Part of a small language model's weights.
Size: vocabulary 867, 3.49M parameters.
Architecture: rotary positions, normalized queries and keys.
Each number is 128 + 32 x the weight over the matrix's rms, rounded and kept within 0 to 255. Layers, rows and columns count from 0. Numbers have three digits each.

# up: layer 6 MLP up, 640x160, rms 0.192, rows 394-431, columns 80-159
# down: layer 6 MLP down (transposed), 640x160, rms 0.192, rows 394-431, columns 80-159
up394:150116078116189194119113119129109103120173130101068171105120175138149150064132133141133137088103095147170113123157154124073127145181116083131091159065203134103144137169119157119152132179131116089092093068170129163061142121128107092122116164
down394:163147115139151099179075074095137107132189159067154092119130084149148113101143055129129145132143158078142123083155135080118185106133084062138118085119172215108144109145176154067088135193092067133073095174059140112138135112182150132115151107
up395:194119145087116133085129137140141120107122113106113146109116116108134162137189128149107184133142124110143106158114076165093132085080128116201118207141149128154108149117123187186122166181172126095170120128176106149169093073208122160140041130
down395:061135109134048141158116119172126094103057102159109133103112100079103091090160131125177165159147126138165056114163081115115040115108053089106102136073094063168068158097150146155125126075155139111106103168126087178102103105189070104160049092
up396:115140109144156193077086094163091181100121092097120135135185182115113108117132082091169149167100096120134126153144084122138147129162079132150177163121091087152122149107121097100177147134199201085127101138192181124122084127081126143166077172
down396:124175135140120139157119162142153076122140156128126145172174103165130090164161129128106103154151120138148135100157136144129073123085119184111089128142178129090140119189147110105173113099124103144120146082124142141184211132097151181091117169
up397:106177083122121195171116092120097151120128121141191093192122096153191149167101149086134108069193043179171158105163078161169115110120138044158140131093189118141100142147142092172134132153135150126129081090117179108116164120079137091146115142
down397:240117139133188146127093197115145052158130142145175113180106143163112110120114129126090169194164092125141107038107139109132128179135116138098151138144118140118172138180197177095120195088094094039088128148093139094138119146149110157144130175
up398:116144077104199118095133075106079106113135093113117107047140146166153116092073173107102158164103086150101117111072051134142138133080187125076138133155146148151134132224144149130159141070135141083128156136124189086130151084110133097139153129
down398:166121127115104162170119112144109199131137116120136097135140133154111171148104101088144123135090121146179157051133192102192138176110112168159094163102128064116131100096074012089189131114109103110065141142112103128119164148179111085145164122
up399:137107112114077105121128086140166150138149124173163131126162122086125129156063178094108135110108047079114128144069193131089135115127102144172161143144128142042078172165137140111073144158112078150105083079102169143109088131154161110168109126
down399:103129152080135107082142167109133193151102171159112180142155101103119198071161144156156148119146131111106116080154125125144143157113037110142168167110115127143117144088155132095092121154137128153106130131091126133136091148106109127136130144
up400:100088135108164066118123125150121118129128164058109051082112082202159191124133134092185119120099131118172108119128215211145153067128152105117119169137142125053086115128138117157046099134112101091126093077096139135095161162133164091186071104
down400:154120202157066143161157120099103160102122084087135169141134099151110098105116124191120113046141119108169095106168078113092101166155133143064107088107150108131119172122120162133096084148140138152122175179170151138128115086074112050082128155
up401:091176142096111140106086118125101132077167123126129106104129124082131156107085126150145122154127114109157126076089131101096118126118142124131139159176074105166209126155071133112102117103126086109158141156115138094119090160133130099119101164
down401:105113154152121142094152181069155169159088153109147160090153130112074120141129137136087134138110111156126107157161135137173146118107137105121116113137115106137145136126103125086111122067096121131090102107143181142147115125148098187119132101
up402:138094124133181124134137095136105130104111097130149147136143091164153103136093120131091203120149108115040065145158081115126144103163107093152130121181183138170084185157166105086078114133107195129125087130170087154010157052118167145091120118
down402:149141115179134186164126142107130163149179126141193139092195080113098146136151116167094129104143120102084122117072135195119065201110139147111157064146120109119069172176147065133155107088139156113103116127078204154148140174092137197071160134
up403:092096104128173137096147096141155159159119176099153139164118136109116136100129140105154183122039159119149083161085167134183123071126158142093155133130123120131160133123068098174131164133108132075142098125115121148151125092120152148140107126
down403:097095132101111146141145133120100106085187139098130135117169112128119160138110092154126104149076110130155157115102111159156108103190152154120119098137115157102104200116143172126088180138112114187162170161093112129187133110185127158088104091
up404:118119137160064168165114154162136136101114061093112136150071110117124174169093122106206145146129096122133148086119137116105103138137125119116118100101091072136120126105159130089141174087078125139146159133100130170159114108104135118158163173
down404:095152111080138088092141121131105085163147147153090079141107132161145112128159092132081132090148130137111118139109113130110113102144155118145095133117111159169127154161085168141173145132131130139100119132166104135083118136131086109113127165
up405:135095166146143136067153123139136093121082068141133208143139086139149090184070081145167104114133149139138148162208135083152087178095069077184108112072088102125132046080116196124181086152113130178127109143130134116225115147157087151124123112
down405:175098101098108098114161140097121203080111099143084081155147165092153174208186121158176134073033166128125110166119141082184109111159140121170069111166099153135107076113098093141131102153129130139110091161128098160151197126165095136088080191
up406:103105153210142119162085043134103092155099159138126142160160200124133132140123115129134080120068142139120102102184151119170071084158093111171119134087140082129068167093195154129094153139164144085171170107166129114189134098137108102073112091
down406:103100162150123140152151126104091161150121159142114121163142094094085185141097125173077117130077126133183086090130120125139121130113091122121204142180157080097201148167058136129161097200116070150178180108209079192175120147065139135119181119
up407:109111113134179165160082115064107134160142135160129120164180144144174125054121112149145136142107078113120140167140179136117151083158177124132132156125117112160120134123168140065090182116161169169095109081137123119117133114162088143169144114
down407:152122136161069136085091127171140093135130115093165134143106091150128096173069154070165085085115118193142125112111135111115138173102074115124135106151158107096125149107178154127152155144153135113078134125151156119135097111099140113090113147
up408:032142098120128120102117167110066079123090093091086111089130118130148142173118184106074133104060146148130064095145154125087131111107154151132086133152133079165113129131123107128166104129074127160112118096143144137070139142135157090112100114
down408:095131170153126081108132113161144159119123139142171100087150074132053089135135204051140133061107100133128100083113156073066087116105136169129105130087144111116138149152158062121157126124129147135049120102133140142153130185072074087146203094
up409:128112137158104088091110142140115100135079170126164127145098111106176147119155109128089078136126121076122148099152119100107084129158090107072159098080118155156155127130184147117118084170137137101128115163103143131138135093163118103109091103
down409:149141093126126143136159144163158191178116080137124152180140159156167158169156175141162153131132090118201080108102137135170150070118063120104151125202092195118110156174154066159185135098106118093118091168097143160076115158119186160134141173
up410:148123154098146132125149100177165097127142080102116069126180130108155151151115129135147142128145188126126123119158110131177136091182172088155125135136155100162151097086162127163109120138149143121139155095135111142145107119153143152132142160
down410:086156103121125115132136139048105138148157160138152130173090138096080091137126112116146112160115109111098091125115134106115173103157128165138136119149121094111157130105100086131139168088095159147161146158106144101101144070136127136120095126
up411:130130075116064128121122122143092143102132094219066191094143142131128142174129146148173220139097109100142152092141184101145167082138123155128089132180168104143125111176108129153128191147144141161116128109133153147122091095156172106103120139
down411:148147194108120136098120110136123102180168121110123124135092132076139144143156149129121099139166118116119184170121137174158082147099129107120157176160084155115109141154081093118121156160109139097139093122100085173125171091109099104106128119
up412:112122084111101104070121137172165171110086099166153149132120130105139167077103120139084074140091142131169164139090157167145134136110095085096071081117076107143116156076104101175198156095187138139127161126124122140071119145090140120168113212
down412:152170104168104069101085174142132083110134104084066173163140129137129171075114078149122121132104111147078144148055068065151124178108193134217128126153120117126102124120142159138134139098097119133087074133097171142163126139114111128099130163
up413:169094171176125086096055181088148128134148076101174139108106090098153127074070110130127149073124073113160135066137128208115140145101088159119117093115121086129104165094036126060108141110158145135147155133133128139116156134053141098080136163
down413:176103157120147119122133117153131126111157114133130109160143100118137148048098095125078142147146198152183142126066137117073128141091132063141091077101138188088076065138098154075109136108126070136109130018152159074141127135143126115168148091
up414:111080153100137080137152168127152094064136141119123155150089181123096063135106130111155139121153112138121086102096158163062145170157102131099103185133164123101136120128175129145110109099133170147128121091097161104106097086149121090083106099
down414:135099192085133166094131139105154045112150095136125109111120137148146145177131096090146128110133135125140118133103145127139146104131149089113107121149097121139105182136120150128088091145166090165113136118145087144136123157116113125106102100
up415:145101072177106137167195097138131114111154185177134149090166104130179085102137141130120153187135095101031107122136077060123116105115098089131133116156083131202115113188099144151099133116159172108195104110115130172169121129128141103080111079
down415:113070089128131086085125148135155126149140148043133174147107142164148148121098102141174126150073144154077144166077061117132176103088120103158055225102103089120141121166145045133217163098114168134078140119164121173150085101129080095080118076
up416:152155103092066255155113124113080131088107148105163119095097122139132153147125122077132143130110123123099094110138196147181103087112123101120142114149108143134135183126097153120164152132116178129132167095098172078137130155131162172115152105
down416:121185053163136084096137096142152148106122089126136094139124145121140173101168162157137107119094172132164066128074126118123117121097137178124092177114145159127127154113150105144137095173122131156169094109105105166096159117123090134129087122
up417:092153172165148079046140125069137117116179136186141149154154157124122174145126171132104134092097091171101140066188168058119163095165112151028158116142146127094126172040118093135116147130171127084130104126109128155077112105216136179128099117
down417:064123190162165115100151149144172155143083157103064124147137133128171172114209126137061144174118143173151120121128145101135155165190175149128128137122133105123129131087197097110103059111130133097083140118136108100142157061123133119158196117
up418:127128081134134143080123114123124150039116083163162161169134146185111137119108128110132101132135153161061083153070119128141195109125121129127109114112159211089156165162064132098129126133095098114128181108135129182145132123133116123165082135
down418:082160148148130142167165152142132104140149120155126126109158132125041109142147129117162144168134108116163111112091146121116175148118178111123052113164147151167140169091089160090103135076082091081242162177115156193081060078179156087122168155
up419:111096113156148149167156117107156060091137147102100109136081096162111145122106146105153120146122114159119126069094121149084118092133117139094178084121088198120091122137127116099162082160124105088122117091133134124102078165112098125117104133
down419:110166125124162125124166175150078108082126175134144142131107086140103145132135093147128116123167132158160132184100138129146118118116126134127098087125099156144151132132074120104130122142132097154128118152094149109125138091159157136101143167
up420:088165147171147117094166129134122089149138140158102140115124177063118130075132131117176177160062113145097134120162089129151144098108166060078138130099096170101139153094127171169094131187115121130169127122127082167092149126125153134152103107
down420:138140234113091083130143104077080111130109094151157103134078106156143108075150118147122148155132123109113020140190184170161118160141069102137147156114150077213140130111080114130130123205132111150094149117126022108126137140122082149136209131
up421:137134130126127077147165109157154118148084089126180090147122145105143146091125065114130090105137115133106107121143144170129126194142145164152155149107104152130098120149119132107140100108160148151107101111145124113165127085127161172136084100
down421:101099121082114178144122102110134112120123159171108144146135146124123104134106106140145171148156160077155092076150134092156189112117144146168151115176102140152160086093141109091101108149093098114173126108143199103111136140138109105135152156
up422:142163127082109187180144142124154159173100109110110165159091097135118126116139137123172099121154116095094097108120130171152158116126100102100005135193072118115142172103130153132135119115085116118139058128146166068150121164148138121076118140
down422:103168134135151126137122116100109160084147122158134097154165102092173134178085072117108190186171079170130086093079104083184161136116177133111104164107145144163083121107069152061134134166191146136114223113120115150129160122054094109145078160
up423:154151144154123143077144116126111138146152147168155092101130181082132164192111087147117154128107170141137138132148149085134156151105133186140169102130081139110141104116102176157131131095162071169090089150132172124147135077140126119133107116
down423:143147166108180121165150070084139115072163100149129132149109110134079164133172119199135087141172142158102119157092162098185099152084102154061107166143184140134106142142109142138178093134150147139139121122134089090118123207089193116169140102
up424:160117117108128131216125052089174099162113141122167164167163103145164092143128124131108101112135138152097113097134134131137110124107109141109111149206133056121155141120117098134138095133120163128115150120145126162140109109122131088160106084
down424:148145109081191145094112052133090082100101148121090104065162101194139111112144113147120142147112175131113100086142149164110219124142105150071176104087145095116144104124166159117131112116168155135134104157142114144134137121155072119142130132
up425:120101111140168063141125114126126110140084163133104136058159116137136073115092082114155130127109125143172137100111120105079150136155164145111170101132109144139142108095123072122149135168141086148087138120098159101165090073104117126162130156
down425:164085108194186138097101161126131115176154155113124186164143170136146125130082151137154137081137119122130203094161158124134139127159150120110113125145135143091159105201148161111157100124172086179118091133128121140116169092126147090111105071
up426:146111136161155145134140145118136155136138146107128110146166147126153144120164157132160132133123149112117242154142122154100139094151194147108114219165091174133059181107126126169145153111090117165097105102125190080089133150090112094120146154
down426:121132129107149126168141132098157124124114107129171081162151083112112112171142106119131167107198199089115157100065114086103121118095137103127199124078115132133142049191049142054158098126111106135094122119088085146156133154128115138168153173
up427:085179145085157088157093112149134080132143175112171160141162157125152194149119095066155101035159105191146115106129122121154150140120165146104152096097075129110156136084167093095121120181133099191182112156132141175095110150103167126112092126
down427:132168105185156035076055137132115106131125172056118101155169109053055147113094144080118079032164081176138157103094064091236140176080108163170080108119117134173117143121139135089126140156127168119164102132075166167087170115105124041116111118
up428:072103147092160130139146061120223094125078116201164115120061139181124144190138097161102113088174143182123084164161113121131061145106098095178093097122154137064150116112084108156130112103047000115121124131160100040231109119129098149198150174
down428:114155118155114150116120168148151167177131115153063109171110107117098113099150152141123126193118133129119134128064143117121062200158141172092111117095161055158107131168198180157184135149168177152076111186125110162144161102127051149164170172
up429:093080071127097106102155136141172146170103108172144148079124145145124148097132105117194131107158194145144145141093171097134127089082118106107122101177153152124118196076205126115111146177143099134123115086163148123126130156148148123149127095
down429:109124145137116114108117115133090167180100086153151140112097085136102108136177165072113088101093131166157140138083186081140128167103151143159160085135096165150217126076134156111124112149173113163114151105124051131141117163116148100109085121
up430:128182144162166111124135162066155124130147155175169099112155098094147142126108145123139123115134134160120169145121143119141124155147101161145130079118069097142133134136154129090161170165171158103151179085128125099103139143081166166135148175
down430:127134152122124167126187087110106150082150157133089106132091114092109137098127098057131136121184151128136108121088135086153167177159074100080143076130150119172113131109113203087160095128133110118149058092090131111121125115172099151142103118
up431:094095131171124125204091133103094127115171102148134131107120136141139102132112116136135109154093105125093149067170117133101119111084123131139129122174117137162105132162068126113116124081111141123183104123118132137150111155097114102193125196
down431:092156127195161138118083093108150115160092071173132163147135143145140161147191112176108128128187126140110134118104134145107159138106092117136098175145098113147103112133188140121107159183103104131130194127121166109109141146128121086122094133